config = dict(
    num_hidden_layers=12,
    hidden_size=64,
    num_attention_heads=4,
    num_key_value_heads=4,
    head_dim=32,
    intermediate_size=128,
    vocab_size=512,
    hidden_act='gelu',
    norm='layernorm',
    norm_place='pre',
    norm_eps=1e-06,
    positions='learned',
    qk_norm=False,
    attn_scale=0.177,
    bias='none',
    tie_word_embeddings=True,
    parallel_block=False,
    init='uniform',
    init_std_qkv=0.0807,
    init_std_o=0.0,
    init_std_up=0.0807,
    init_std_down=0.0,
    optimizer='muon',
    learning_rate=0.00495,
    lr_mult_qkv=0.5,
    lr_mult_o=2.0,
    beta1=0.95,
    lr_head=0.0101,
    max_grad_norm=0.5,
    warmup_steps=200,
    schedule='wsd',
    decay_fraction=0.574,
    decay_shape='cos',
    final_lr_fraction=0.0,
    batch_tokens=8192,
    max_seq_len=512,
    doc_mask=True,
    train_tokens=90640000,
    max_steps=11065,
    dataset='wikipedia_en',
)
Each number is 128 + 32 x the weight over its row's rms, rounded and kept within 0 to 255. Layers, rows and columns count from 0. Numbers have three digits each. The size before them is the row's rms in percent of the matrix's.

# o: layer 3 attention output (transposed), 128x64, rms 0.246, rows 126-127, columns 0-63
# v: layer 3 attention value, 128x64, rms 0.119, rows 127, columns 0-63
# up: layer 3 MLP up, 128x64, rms 0.267, rows 0-98, columns 0-63
# down: layer 3 MLP down (transposed), 128x64, rms 0.168, rows 0-97, columns 0-63
o126 078:125160146109148099142117172115082130102142053079140111121100145101123166167178166158140054157090129108113126116135144136167043188135133191157095161133144175118104152117110097068147094141137137
v127 103:201126168116110099138179103152171148071130090152087126101140090145103097097156096159072175092126056110121162100136111143120180065106143120088152147145128073161116114141174122101099099153140163
o127 093:153155133156117184152113082044121202153127133081167185140104172125104138117126155104155072134078191136105110088100171134137097147138086170131067146102155116109127180118089104125121130127105132
up0 092:168142111092124117085125143219123143151116112132135108124081193119050074115146138110114131131153148096086097127134062106132136152119171090136168087145178066143151122176133122196130113169128120
down0 089:102112160147123148117107120126182133168148146043142157161099149144102160108113134046087128142144106160088138146099105097135070127088135112102107158099174144185129155158169112150097052099186124
up1 072:166116149081110183124084103114172157151142084049173148149142133148179131070119071136155146168155103136185164062128129161094116118113101132104152188116107141148133110135115103108110095080180111
down1 062:100145138162136161120151084104094126162122105158115059152142165148108105150115118108145176127158134110107105081111132146104203152034152091129136139127066155130158199166159117162091100157077154
up2 106:148082110077088071127087097195153190111121122095187155148105132142113114151105151137128202153171117146095118106117130163081123098156137077096116161119136134102134141046117136109169132115147066
down2 088:203137139127188129106146117140130187105139148102104187106114120109068183142117141129089168207094096095137134138120096088155116126114087111130134126163160078129098078180101103176100141150077104
up3 092:147126124119157089168102067146152099202153133142130056155140193202096087164115119127096141110107188117138123103109149133158143115151141130144107139061139138137085129098151159153149120125214094
down3 083:105107085134127121147125104167087124148179134130188069075170135167106098200060138138169117118114166179141166112140151174138080148159159112115104166063101137125075111106136120121110095116144081
up4 084:122099137164171095113207117107150196094127130092078137118163120163099094098072144134166122120144106117128125159117141102091118156043144039115122089138124091158139121166145112163139141161117186
down4 084:121133120102120117145174100115068153099131173152110125134138119129061137098142116190148116148086167055079195179113142109108153141133121059134113185082116133188120147165143174089145105120155154
up5 102:159069111164131108118141100081167140098111125118119112131144087143192109138093127147088168122135175109119119158158098202152142105069129127092130167098132172112098106138110113221153130086079065
down5 095:120106082148177171167132149104110153083074176148175054140151097129115137119146136156162147169088161117183087096173147121083124141075117095166110128129085118074140077147147128166164134155093095
up6 090:119180116142133154134157093132135114160162118114085114131166114149113135163076107193175144134131098188090152121132062063092180097160145083137111179145113091128157109132104115207114138132171077
down6 087:158060176137133126121114154115087118099145103118141154196105076116142195113158172060142093118149140088107121112115183153097149141069131135117143090136164194144131118146114138041146148161138139
up7 097:124089122182176157121100092115126096119095114102117125154168096124075066127118078111118108153155156130156077176144131146120139161111114157150046067167143141132147193131087094201115142151139089
down7 093:097071133136124133160104085131143106122114147135179145123193129140109082156089130198102148126108084126159125183085103114143119127124044201134101119162157135088186124096109152148117141138139050
up8 123:132141137107154173134218103149098099082119110095115104118157147137171083176122131143111118086154171163148080127125133196117116127076114090133161139082127142087062092155170109152073116132081166
down8 110:085131108104175176137128110146077132120068138124139123085144172189127083098139128137216078134098137109124157176104149124122106120205071143147168137125147105102064122129129172179090120132107118
up9 097:195166145123111084134158144145111064160110126156143160095138074165109140189137156166151110150080156127085100103134090139132135154114123150134190083095146176090110155133060109066127174170133146
down9 100:255190125156094114164090167112111116122140072133121166101156083127148150159150158102127122110111113126130158137115117122067162164134129086111157144107131095161123148153090047154111109099138136
up10 097:109091061167100130158117065127110156129123181135163106059064069120120146136097135146161138119089153108132155119146114129165154126112149161205104087194143107141118156148097107152191145097151099
down10 093:167162152095149103106112122133080144050079153094139134098072070150129135122190175113115155171166181127130106091165159173108100134130137101171179141115116119153139117165082091061118107131139097
up11 108:168156166152183109126125127111135110099167108158154115152060176122152136150105122115110133126179114108133187095137078166083096139085187073145089155093087088175091101198090109155109122137113130
down11 104:140125136092094155098116156118128138119113136170122069114111164087148164112198117117121124139104193165106147124132131121183082141077113163079083083030114137118165190173126130103153144131160160
up12 106:213114120120072085156161121167093138134175141122154084138107121129111141168125101179142107080098135116037099086137176139132132116106125142132105107124116132144105073104084150169120155169211139
down12 113:092133146125088132140179126119106164088107116052112136133145120156128151183144134139088061128133171133078135077164162088122166187100088149095125103106080146154109111154144118196096189177143133
up13 085:139152144125127126087124111159113034104135174155131105148065113175149138113088183195110099111106185154088133177055105144142154150122136116115093155104101077132142111106123158127080133188111127
down13 078:173105092144143124081124156112141106104168118146182098113163105165101127168150110128088114117137135100106171117114166127129104147153163077157112179203176066138170164069160084116105158098077085
up14 116:135133174114147127147125100121090164180104146079055191142164141097115163070122196109195088186146155097150141109140076157170183147132128123116141089109132130109071113110087122130140093137140114
down14 110:144111122122112139124155155116111160087129101143129112149109095147173131115132125112122121093138127108122103128163153170118107098133104110163196100037155079127148133188054122126062150166146234
up15 083:123123081098157141097098132134118152122155144147102123104140147105155124140060132132142115111127154042127109120176063109101117115144162150182183176145109080113151150134173094169092118185040100
down15 070:071086164138067092120156116109168170108113081135194167116142099131142119112112114074186096103157128157136102127083141153162141091127109084141105089175132181180102114155117178097164139112187133
up16 108:114104146178115111136101108132132081128084198077100134149097219173141167143140146101141105129107071089172128156121106168154104103070151121056124110129168107135093173146108135145160168109147100
down16 102:141043157150138144148070141132154082100081163125137128133081161141178119089097111062188171163127126154100167158144177115158112136114103133107159115195113122115117147086104128071115167098162150
up17 077:151163175110141124148122115218164111092098102122112080159150171148110119110116147159114136124191136117177127100159073133169106121157191089136134135159078130122174088145113121058147116077172092
down17 079:182164199094155097085176163121095121078143127110093111056136118148111159132179135165165106079127139096107107172150101113149152170121097187135159100093145118089103117129100166126129143198161128
up18 096:183142139123084145076124155101139049157145104122106176121115177125170134044079193130101178122155091159093098101179121171120179164119147165171129133132099138150118149134124151094105095117130124
down18 105:110140123149116157132083157095122121150105099085144173134161140141123108077093150126110178166087067106141138166135121113119117192096110129190105182120072108143097124169149127203052145181118103
up19 114:129139140104130096125175159135200118100143145110139119105223120120125175095139119168133109106093082075092119122064091111150125113113086198160141130207120135102150130147126100116118143193087151
down19 106:086136055147178111133057128106150171133110163141154121094083158137171132083059095111140119161145134152171152141114127114087169082129115101116156184083067172148162166085129149150137143113151104
up20 097:100170105131166101084161102099129103085125177182152143078152064137148103131139130089157154082144143166122175175089135111168124129049127130184107085137102110097134165185103130154108104174104145
down20 086:174155186134101215157116161191169110132121119157094143170102138111099121159179153080104139144131114065102119074149115148119135148173097151072123177142103107109105104058156128110093133123094127
up21 079:083062138102122142120111114097035133152128133141201191153140155115134101173146101170113188108138142118147104140155147093092141144093113194161111152162075125155123177112150117144111150083160095
down21 075:097139157095155153117136137186096121128149071143106145103107091157158172145102117068067202148115137147148125133077131108126150137120108187079169119138104130163100171061188113135083083135131169
up22 083:132136092090124156108147164143123078123099169181152159139186117108092133124139143089132079132166128195105119086154136150128113095128109140103125157100059186074099142140040159163140152067135144
down22 086:178171084161130147182061138138075123121113146117125150129100117051097112147155132095113126095128164079132083178155149144173162129136117027108132106144143110118146156078176144170146111142137153
up23 134:130170119080065126116122128165100163106108112135154095110202049124127158131088147156098099177122104086129143099160102205163133143112145152095128138139105182103085179144071131141116133149084090
down23 131:130146088078069153166092085148144119185146104128173089134163114110082175121077117113104124125126097134155196111155139142121095208120142095078156147179125142113128186116098175133126150094076113
up24 108:099088119193077148081135101033127132163078141162098157160125144188208139082126111146116129120131164146110151116140130143140130112093132115123116137106149090114120057129131162118094134102208144
down24 088:127120118106158129233097097149128164129161168110115128125181111069104129146171119130145116187137111151119149091123046086075107139148184135095181169118142131114087133118167096099112145148095092
up25 113:079188116216161084068138099116161131178148142115074168084153139073097092169124171126109113134115100162151127100085104141140125138064150151110090116129148123175165169144111094117168145136122140
down25 113:097140143166104149144149128132107176160113153151116179146142135068136099094100136119122140093104125174156129062171117141113159118143119060107159122154142092153149135132182106141052185145037079
up26 128:147115138092157111074081085112098091151127151084183084125092177091160150150137146147116109168178172163135121079078126146040122136106112107179141108152157171128121154105176114077130160162131121
down26 126:091096117109167137092102098109136076161147209136153229113122146083115123150109093080130129180203150120127161111115133120043121118134092117130112122118095157174117138105140142134123170096149156
up27 114:133114124111110097147071169155150076138122132162191062177153118120156070151117131155143121136105103108180099049128098184073125164124141185142094112118107115124138090110146116080138191130113164
down27 109:143152126096177113144062111121152099161116125169144104141168056124104132137148134184124124081078130130155105062100127130098088173128123181127110116137182162100123154190121063119135189132143183
up28 065:064146124063145181126102091112160119130160174090131149151094202182103096163124126174118161081118135113173123141086081116088132128119087150127138164101118142093139077139103168103114084159112070
down28 064:128112078140180125185106193061138181113127114107156090131162168131123126120153141076137123155135131119122082157117160135133129165100083131135074102141219174110149131155166167168100125066097118
up29 100:159091136182130151139107144072181209141116125163187127152138116095101104110059112065155098110162111142147115106140147111114060073138116136159089094136148118102192147114111147173136151080135118
down29 083:147142116097171089153158133122097107127178141156119097114106132172088133128195155113138223119102144098094132169095090117121204125114114087050123146149103167190093159131152130101087121141123149
up30 098:106089162118045092097136111133120084149137145153101119191158154128130110100097159126115097126123103085081083161163191126144120158057082072164179131152151134131134137141178114144174132074153143
down30 107:151047155119091146181134110128084118127129139178158097138106166112157107124147155122118130085110101085161124143130164043144148124140103162091176113157123213144163149067113154111176131072112125
up31 084:174135120113128100124133136115097085115083161156080127113136100184132103117150155117160131182054176093103073113126101138184120085160165143225101113173143089150111133140138119099157165152176121
down31 083:137199170129169164122143144154149117132129122163096132079096227085109143125089170151184126093186107123112174089130125079124144097141143129100139187099117114141137097083109129068104085109117109
up32 110:119165082120108149117200172181109119152154112082124138118132086135079087123136079128102073095176073114116101163119125126156169133127140095163177129140147137109160206152102078092133146157115192
down32 115:078106134131145146111134172136101096160174120122164136125145128090167120086097104067205111151120135127129186134125114174069081101077215126136146148173111115186128154140073093132133128128099092
up33 116:187134121160157126120131105172098145125135086102122146164108152167152098185047102081141146089140061106215132178120190131143079126097156070110154083127112113138139150137105126138118158135150133
down33 114:149099157129144106090148062170099088134099098084086172126083193100103157136200168137092161161102170163109093106116126131122122091125118172177089088161117163162188111141132114161093145117104131
up34 106:197097122117159077135113096147145092135112098132117101180100083136125117099106165056082112119166107133170183114171128136192139096148167079135125121126150079153154141159144127136110220105136093
down34 106:126119155143161177128110113117129127082148156086072194096149132131128058116146148156121184120133174097085098144154149120183111072097131139150177145082125187148118106124144113073096053143131164
up35 130:107141190120152121114111172113099159192167103115146180123131135071137150087164150143156040218123135136118108105099133157130112092104132193124129143128100168052102128126104125114088143096112136
down35 119:103168121145105115091150160115109113126198065166136108123063130139096133164097155170113134085099085150095190136142115107174133123168150096121143164140165074156123141204065157103119122117081101
up36 097:159114099076116090147125145216142158059084055089130144143103148154118154115102147119151186183155112128176081110136139114138163131121143146148137110100103134162112194163150094116107097150072102
down36 087:100120203080129136082192129101109094184120135170136188127147099089105146107161100116126139109102170094104217132159139086098143155088125130148100143112136079138146125114079099137118180094178122
up37 061:125117081142108138113093077107107096124098138156061124192085073117135132139134168094099129121152157130103099100131135187134150202124079090089112178126137126063138135160096140210113089139104129
down37 058:165160108150102100052146187074130144122139120134124064099190129075150144094118173120134101137116151111152118095084116167070132163162176177140110166144121105127068166135109150160091104110097167
up38 097:127093104172123111108149081185164080138165148124096088139105121123171113118095123132142131112085147142133190134164079160129163121135120042166132166138102155151063101141098081067139114192119168
down38 084:129118148134146080085179154095108152098095101147146152110183137082093109143133172160157093168116126096094081136145156105145099095131170077164088115111150128087210155168139172132164160145060111
up39 109:088106132101150081167068074201137123134078102099084086141144117129082167127118101120127106117165136072130146161131085149141187102179133190145118163114115124135124118169134120142091166157177190
down39 102:118161094165166108096136136107089177125074117073085092088102126124088160140112131177167105097111127095120146117101130133215146081169123135075221131112097158123148136128136153109132194116125153
up40 121:143133130080116168118117140098128112179130147122099200108142110082123110187100200141109161075148148190137153126092134148162176094113097120154149052131169150101080176153100097086124147116148094
down40 117:128109006130083208080112123121127150088134114112110120138144251149125134130124099150140142139116092125135121108163153123180178152117126113138154093128095113150146130153144135097088121125130099
up41 087:103115163129116055146099111095175121157121104051190175125171139105149078144154177136107132120102132116078093107130094114120103079162111192118140141091176163070105131132189157128115146130143098
down41 086:132101082126079114179152130166092105157086218175132126128105134075113135066100067094162174113101147143109133171130165182107175093100150130146093123121108149123073177167127148146117103122138124
up42 105:156094146085142133117119137179179112151165104126093160109105118121184114106082192143206101132124126107152102047137093087156156161113142192100140087122144121176161130130081104137172136176117152
down42 096:106118106108176175114110127192126204158077097123114167115078126163132015139122169160173117170150143115148113112103148127123114120181072142151083112120113107116125140112148130156100109127091178
up43 118:169128122144082154080159115103124118151175064108148159129097132094185159159117119134109094158133163152150065171117089095135159102153174138077109101097188111158131111134075065077130151123182143
down43 124:094082169126111177154145121121102119173143103127136145166144081103193150182086083103075122139140118125124102165129144104135184123140128133038083145132206143142140134115087083095069146114153138
up44 089:166077149109133146159108113136135064095172125090086166178125081085153158112068123130116148122150175117115072168178116175108108150116161111085101134118106123130134120165171099125165120148048187
down44 092:102157116111109130153136105132079141114137130172148134126157106130085170203128114044143184068122090138165141160110146178172136136158087115136089161108139109164087091121107115065208112117106118
up45 097:113073100156185105110145124134090112091173074139076095116132176107189123088102138137143165113135127111168106152124160076135135117050125179151182105151148189117136157152119067151088143160106125
down45 084:134130122150171109130107074113124106124138151116167194230019142087114178096134091146103139156154121096158094156098124135096137126132165130087130142161093068108143143126136149125127155119132076
up46 086:128197136179112126091159102147091129170141115064099072124121155145161129118094150109093137079207102119068148126137155124109085114162152088104188111116164169131104168133154101141137189158158147
down46 089:071148155153112161168066151097141199114166123134128143147167116139166094078126118159115157121148100130156118106069117111045084149155129125169109136137076163129080133178117081198130131119147105
up47 105:181136026111099146136190118164163120127139090102079121154110126198134115127095131153043115121133210116150140110190119146145127129123131121128134124127133151150074129162104114150181115079135118
down47 115:160118044130103135131187168122135104100081160085114078163118117152125126104166149120134101104073160192120127081186158125117131151144117189132157098139072141093092104177143138096149104092140177
up48 099:152168073103114145114173102118132155129146146093122104099166093157139084167137183151114134101197134113149130172167107154117094165118120146203144132124124089085148140082124184061059145102171143
down48 101:059146120145155095144061134096094117132135167062179123169115181125200169136102122087147131138159129160117137111111180125147110168134085132086159118085102185152184099110158113107100089150155116
up49 082:107109135112115085088142152103153132154162151128114165176072226191165150157161120130152171097128104105166102116077152084106142145114129147136121143100083117123089076175113159065146076157120119
down49 088:122144101144107116119088089159107153173066139064138150162151055127129127088129097111170125115118095208143147143146125126120150127147161128209100063164151149180114117110130088164129191117107105
up50 101:149151165112090110139098126186093063091077071140135035157129109110130135138103141096143147167129161082155127166137099127161101154143198192146109144133095124192109130114108107141124117125143187
down50 097:185080199136188106142114124082159113139125117157156160081148154095149149124047162132163085108131073165118157162096156094152108103142152065155147131122112139107108126108053141162130149094132156
up51 104:150115158119134118131179143129144178139069110143075114149104110168109137077107085161184093145112141152136105170192144118154128166106158173180100115126145141066081185153100162053107159120131107
down51 103:083127177116112165172154120150154148159086091186111136165139100182136153094105130102181177122129139122138157174155127115098109120094120078158061172169113117060117182104122100102092154107075114
up52 103:144183080153100075152136143122077130130117118079059161166165094128066112075126113158158116119107102123125090193174120111157177161150195098107151146174126102162102136122103097103115102171130109
down52 089:144104118075129151108115082164144127126109144160137129157168127103179125143130117085139115127132089119122110112119073085040124106147062182216098168157179185101161130158149101148101137167105136
up53 076:184134086121083167131095105107095153117125082107196134139139117076115120104110064094136075125202157154161115133150191122123088094094147136185106108155159093118140169115143087187158154141141139
down53 075:159135138100137131114127143124140073137111142153099100137125116129095133127144133113181209112141157105108170136134094145154198144115069087047183162155099183171118176138145144092090076070136116
up54 105:129142127142146084163127127145076100135076099121148085122143130062114113137129074090132126091135077164166160177098151128153171140167192189110164123151075079135157175162089152138101170122176134
down54 095:148086120195138094140130103098138201109117105116095105113112152165154110147083160167137086105117126175135079133089174069065143108129140102104157094140147184153140101131151171143160114101062184
up55 116:133176138081161183156114084187120114138111163147116079128100115148115131107110062148119131103166172101140098146086157196141171136114127103146148121090150082095074122125143066163126175143187174
down55 125:127146103125160193137130142129106157139126124121110107073158144113122107082071051083125109138103174100133160153158146183115088148098160140147083164103083114148110129108143144223115192113079153
up56 066:150130138145118158128139085031130162127153165117160121156138182140065083123118142088155183127131176116121124076089142123119171125124111142100140230130109120116136148191077114100101142112089143
down56 195:097124118132158100154147132023114138126136141131144114142134158174133130138152137114141205122078172129065121145086148121145193171090102071066116140092130161110111172153145158149108134088073116
up57 109:146161118166109088151123165109178167148105108095168118149084116076137183173102106123103112168203110075086124142133129112154088116112140150128227177156090174127132170120094119117108116103113098
down57 110:101096155083117134118109077116058096134216145155114133136165106161123075109129086147124146083090092194146114100133120133138170105172138146128066151106196142105152120135143168152186131082131125
up58 093:142139122127158134086118137151153084135088121173161118130147143085142069163140149083073112087169123089132138098175149101122138173098126068120098163184097119107124129081102074120128179208182151
down58 090:145164163142150125140193119119127102135120156129081105103152122138174146108107116116160153120106139138125071138084123094166181112136092211048146075122116196078140143099139146065176120144118165
up59 092:217149109099154166129115144079151126153137188164090098088162122116074096158137160133136150105151094142145103129104118120136116121144174130153194078074129109140107069191113121149148204118116144
down59 096:108139093094067125131143149073109146136122138159151062093169162156134165118110109134126172135159138104103161159048126083171112164106131108131096108141120125152144089149189117180113196109118051
up60 096:146137138158133069053108182088167101124105157167154128095132151117013147121194154105106078129125109156123089132121111120148159116144154157118118139113132131125112137125079120089156169094202134
down60 082:160190129104146097115155088132115164170134151154101154126080144116141103110059089121169094065102185110149098100189101114151097175122067108139125129168159118169098093139157102150147178138075118
up61 072:132145129139132180109083205118168084170131154155104117149097125081154108135084168178129150121096212116128126103134147133129073068143080124132097169109107142072150093124055107111151129101143156
down61 085:091144111121116177124184117110163092151078138073114117130174145153091132147161069128146117116151085054102159151168100090142131132126171132171042152098081069164133127137144133179140123136104161
up62 125:147115179124082069136145091160069096170123159154147095109113104100209048182120109159206097120133134122098112126146118100106110124095161163108131092132164086139156088159128150107116167115155137
down62 134:111136172114116099113104090155101101153087206145132103080136139103150033143190118136177143113102146081151138180150124124120086097139109195111130123086197110130099144176119155106149106153135145
up63 101:157139159153168119087160146114193131123083080118143082201189092121141058131136141145085167125134133136103074191125098141129123139144108102099137093151153062139165097128120086174124107126175154
down63 093:075143122145140168105167112114154158113175162083135120146104133037132115130087130129117126115116148100152175018138175122105085151111116130135154136156203154187090132111126162095143128155126092
up64 096:116113137150087125092180115145087123110156095094082160187106127112137090155152114249165138101107141080085116104133097183158117174081115155135097148149140131121110155138102125188148082116130113
down64 100:128150155117159134122155137121053111092170063157106172136153096120123096111152108140095176139182109067137120100074180091098174105082153182105160166128109113114155083100116113142190167119144151
up65 107:205096183138132136080084080115114070160113121133170135128131160171169182150181137160150145115079108135115102165138122138092087105125145158171191113075111092124142144127115109119080114164115188
down65 120:157115127172069146077134097128121077133098090136167155125097081176129199115141158156128129137087130147134180118120112121143100123147075148120164177159157099197120124108113076068082185087133137
up66 090:052105114156141127154127116116102130111086168122142102168121149192123053218109128169106162123146099172139122153202145075097089125142165081155150150146087134156080124133091124142121148124141115
down66 094:031135084163124123149113190117180108100067170135140137163158149159172102156071164099091134121123132148110098116137160147108109114165092203141106164123137154126076106130167097140117119095075137
up67 105:119118108176142159130132149094115111120109193094180124176129095148117114149127092138124086135119133119077195169137189166133095104076164108163100079133095085174063107170105077116119135163174144
down67 103:136085119085064128109138110164106110082166114192112217137142174153117089117157164050162169162132174096126178119095099095167137120161093097112118121088118137120110132141138183131096101145130141
up68 122:133158158145056083136162137104105151167164169119097136112152157158048165139150156194138080137118149100101049120127096138118151089094134146122109092115140099127118118095155198083180156142115114
down68 118:180157146138167093084191090144131086169110140106143153154053128125105075108117078181137121146115131121123125151062131157100166141164149118144127225126106098102101127078128180098142134099143122
up69 100:115116142157129176068064092110075095126080216160089107147127134121116115126148124112096122080131087127128151183141109169141129145155138150175150127150082131157065163138068143180148123184135139
down69 089:123182103156112172090094133092144159093101131128107127133165107176070148135039135140121073118180173133122166109112129060117115164116083095173107128112137153120127100138161189158081146179113114
up70 112:136143148151137102068119110130102121163058153150176104114102101112139063121089119154118100138178170138164088143153081109114111142112165092098105088132188108188196182114113089156113155153114176
down70 109:056136165132171117140157092133159120192127155128118133127110131130128075167156159193119151082143155189123094142103119119188103119148049134091165117109193100128118108141109074123078124137083105
up71 089:157132106145034096124133179145084127100128202141121131116175126168155133087136130157106085203129156075106148103064154079103129139065125146125127103161141090122130137114119082113134080163141143
down71 094:077140167160041115150150184110107177084110149155149111095210100120131156136117162105126095156136128093149139085107105059149167145142183115097122123156106131085098156135185100147103133171136128
up72 098:131159137191126097153124076163096140107118172145144103144166097117091125136149131141123140123150105197175107073154076138105153073112087140092100082058140134122129123128166117190156208142107169
down72 109:117130124198191126123146047147194166099134127140114117082105145174119141090082101108163113130145100190080130138137104160131138149093107106137038124152153172166101145160107110111169156108112124
up73 120:147151184063134122124125120188081153110161097145102131143146141149137085157141157196156107108144144079146117123096114211143094119144178151080086094090104123190146144116056122095138151127159110
down73 119:186131099081123108148131128098104183104153160116056112125127111115158168146123177161100097151136162122160041110147120107114103083188177165079074137137139102141142128074118148110199129128136144
up74 072:140129097132092123121062131203159138132124102055164152171155112138183146099140129183128100081154081084153108118185129111123103134119193177169109108113118071078139133150141114072133153128112108
down74 079:110103149124150147119145119115133094131128129129125103125068133138083061152174131065147195085101144133105105167083150135125151160154078158123137174149151191226078120132104122117095067124110143
up75 105:170161136111081140050165148143130106172123150162134079098121123060096102103110160127139079119159154129069095146108127168113100088136127140131097067175142078161165158149092168108182165093118134
down75 094:165117169148072124079174113113133101167156100115182127109149165108139128111115105177112122168129101163140094062153108146102126118183144088194070083155143068161103113144132147175158144127101070
up76 097:196180129159169145150103084111178053113091123138125101184115154166163144137121163179090126130194126142114149172134115080170145058153097087155142100142145122114116124085098101085145120145107145
down76 098:163156130181152126116104096077161132089110112104107158173099117104125153170135158151068127101090120115142081167112071081139189133125064159153127180139146160162138128078077150094180088167114132
up77 081:122084146156104112177046108167174121163080148126125143147060141162100114152136117125105191129106145129145145100097095124153165089124175029077162091127097158103161150139086125151124141134133141
down77 084:079157139123113084070149178166115195063176120108128161099131137146075093150109085099067154136165132112124111106165141123104134129117139147146139092103191182121166104166120124128142164048146113
up78 125:131165139103113137118128069166126112215107132136136150074155134133166132150143154116156155084135124109146111142153062157074110100163162132060148129115111054142170059178125112115157189110126133
down78 134:126170166090111081108137055096116124190143134110148151075177123116217151130089129096139160116145125114102179154160080114108167112156159127070153104117124114135166120170132075120144151067141103
up79 107:122085155103140107124142139154128106127068132164151112094094106087141084182080126194122136078161120067179076110147091132136156159126092158105124115190097146071110145133104093177093190121125136
down79 104:105126131140164186142167129134082082165132139199122155117117140101062124133198073153150160131117188111117153126136093070140122131078129117078129222141151135088078143090134108131118112137128151
up80 087:154220079169099108140157129133146138165168163068114085130170152119105097150139113106155107107093155101140109119175144152137131116092165092125109118081163092098154098054109107108113167148195091
down80 094:023201125145102124148095141095138129130134195098166105154121090146091157145173106134141173149106116066124155114163139114149059175104136156123108165104123142131149155103098125060127130126173115
up81 086:126119110146115047143109120158149131086094118131107109173106083173155056124137092131156160136169148167145142118097096126115119157113191103138100109159086146156124101222087089169175123080141128
down81 076:142170137144097148119073160089174073114111111160143134089137140149151135182195115114130141128117151153127129136191038098121109142026160173141158153123092097123084143114129106101164122132149153
up82 099:131121124113099105073148099175148185132058101111105144134119153124143141117086172134148153087149107145136181090126130210154174071138095066116109186148103074140139108133157165146114181090151121
down82 096:156115171138129161128072132088135121119110124033130142105128111168128153118168103120098144123151139151126124121132104096059106079118171188184087182097130102210156091136171129128083135167148111
up83 086:131134188114137133131151104126143095152165155122099108079129065136126142119063113166111091135136187085155175144091082166160100199106161124151123145089125143134103078196099101097122130162058140
down83 089:112166129205105057162095125135086113134153131141144125132104100124103168124087137103149167160144162129073094167129123211154148101098190120048102134097083109118124132164150140159132141099107175
up84 109:143180154065137119162136135097088142129155138119161144148184078171145167119160120151145103109138172114122101133092099160093135121090148210179146095193134142057088122133142130097106080130078095
down84 094:131090221150126132091161163168152122121103117056122146138067107109149124132102177146095107184150100166098110159109139090070157086162124107106106116154190112112188081157107157122105139125110134
up85 125:099124107087228121082136144073131067100100135114148134102147136069110111092130181112112116170134126167141133153148087125166111122098113136141176139107095179141181159144078145103181159116085172
down85 115:090153137142054095145172119110119146120100173144176118207176104182142132134174102147136119124159130102147114121112090117065137179135115143098117142096145080122099131080164100164083138175111054
up86 098:194100139112139082136102178076151141155116122076080125163157103153048135162163129162139141116159080091105109173133074138192112117155119169154127141148135155088088144140143130076160174085110124
down86 091:154130060176094100132136074176133125124152112189083108118146208121124114132092122127160094069102159181177125060119143128141104122142127093173107165123143158129106179156135086118165076130128153
up87 102:140123144082100135063159117125223172213177101161163063169115118105146136127155147105122077095122180133145102134130100131125109102107160149131132100162129105165088117112102119127190124117075127
down87 117:120172150175160107094077136137178151195125145047126139180090111128124123113168131066127113163093147124167136136102145130131121109107108175158045097132140093178140111136110125173151073159116086
up88 091:145194149170088137107119138055154148102097118067134185129142109124167145123075164164108039095157150159124128151126208146150144119125169086162107134136104160150104148122117098128123140141088080
down88 090:110075159108145122123146124159126111156066177132132107110147160159105082116217114090152201102109066098145113191131114122093190177116108193102127138100139107091145128126121121162111139131094166
up89 115:093179103157101116136088107193155091112102164086077192168124135185066072117144093149119117089123119149135091152129111191108199164124131098117106121138095102157119128128137077127173164153125127
down89 110:133157148131074079103093077163159172162102150110104151140086145230119132074123134120132094107095114139159088145084163111130146187125109142119102069168118130130175139095117108088185167120152142
up90 124:206108121128127124170182148068101115141130119118071088150149131168150156097149178147083111147116215112138139115094117165125117116114180147162133120130130094157060097109100154170141124128130209
down90 131:161087191144136161192103141087152126098174118139144113182102090109144127127105154145076105110095151105134154179110142120087116138083163132132135132071156161067136099109055217118136128105144131
up91 109:132142114116141101161130097144157143182134063131126121128187092127119106089090131084156066128219122138127133146124140100164178205112129096137120146097094107149162099121120136128072130182181185
down91 123:136067111176176118160121108120125132158098118135150111123118129071144117117152155123184132149134047095144093182128101135066187154160126123181134161099121113121177107078063159111122171166083107
up92 132:111104170086136121150129181082150116098134133118142122120124128139101154204093160174063127086126110143097084128153075156185127148096112182076148138125094166154037160158077126135126132132153108
down92 123:128128137134117168114078084113150137116160105150151167139124076126112170190044108166081133121152090186095118101146117130164140127145126112078107165125141180112099166106070141174162152088176073
up93 104:111075192077154122083060060122179183148127123163114148113098147109126088158117095097111133089160141158136129140149122106141123125130188176149115157081162132095151099132139197074130127080138154
down93 094:113152128152112080134184168139069103134098119116185121140174139130119137065187159095139128120075117126083153142099173158180085127142079115068177078129087126186115124158124075157117157123133119
up94 107:172198132074085123151068135135132146121085128120125210121166048098111125128162144123129135098146131167089064112155100136146125080128081146101155098139083136113089172160110129152132140187158122
down94 111:204127155136099125133108099136145137140146105122095132163081132117118110111182077159207155057130114180100190131141138115142128163146100062090146156102111103074117120174088135137161073105141152
up95 103:104107038123053183132170101137199102146137157125138173141142099162114139121093100160081136128115153162130169133153106133149084181072141140154109113133116073206115115156118099124093145126130148
down95 103:139083119082114140160119186155122120143117121086133159136086160142102091107120145123128169128164120209089131113132093087082148040165208152091160084071137102142131166169157130118117128099115122
up96 079:148111132119143118121102085120140102133166199108100111088144067187106082156129119124126089145105176071053138186119103129183127174071169098163124146165132091101127091151132114178117097161141129
down96 088:139121135081217108178105104137177092110143169146083189132121158145098169133145115103137105199098134085112106095151110072140139113118120093097092168137094106117211105179130151104113129115134098
up97 108:126107147116087113163157134142085169117171158089134117116096093131144133081187145166203085130092135092102148133139107134091211170113156179116132133111112091113115054146126134072163156098170105
down97 103:142124134150095106142171128134137147149100081133185115145102128133120094027173110156115114097158147125070159154131093133122215110137133134113138199097153164090134114101105153056175127093153106
up98 084:173111129176140147117081140188142040166072117134132116167162096158098078122146177131119122070095145080136131146145130081128130120123149156103179130122115102083140147131154109160113077206161103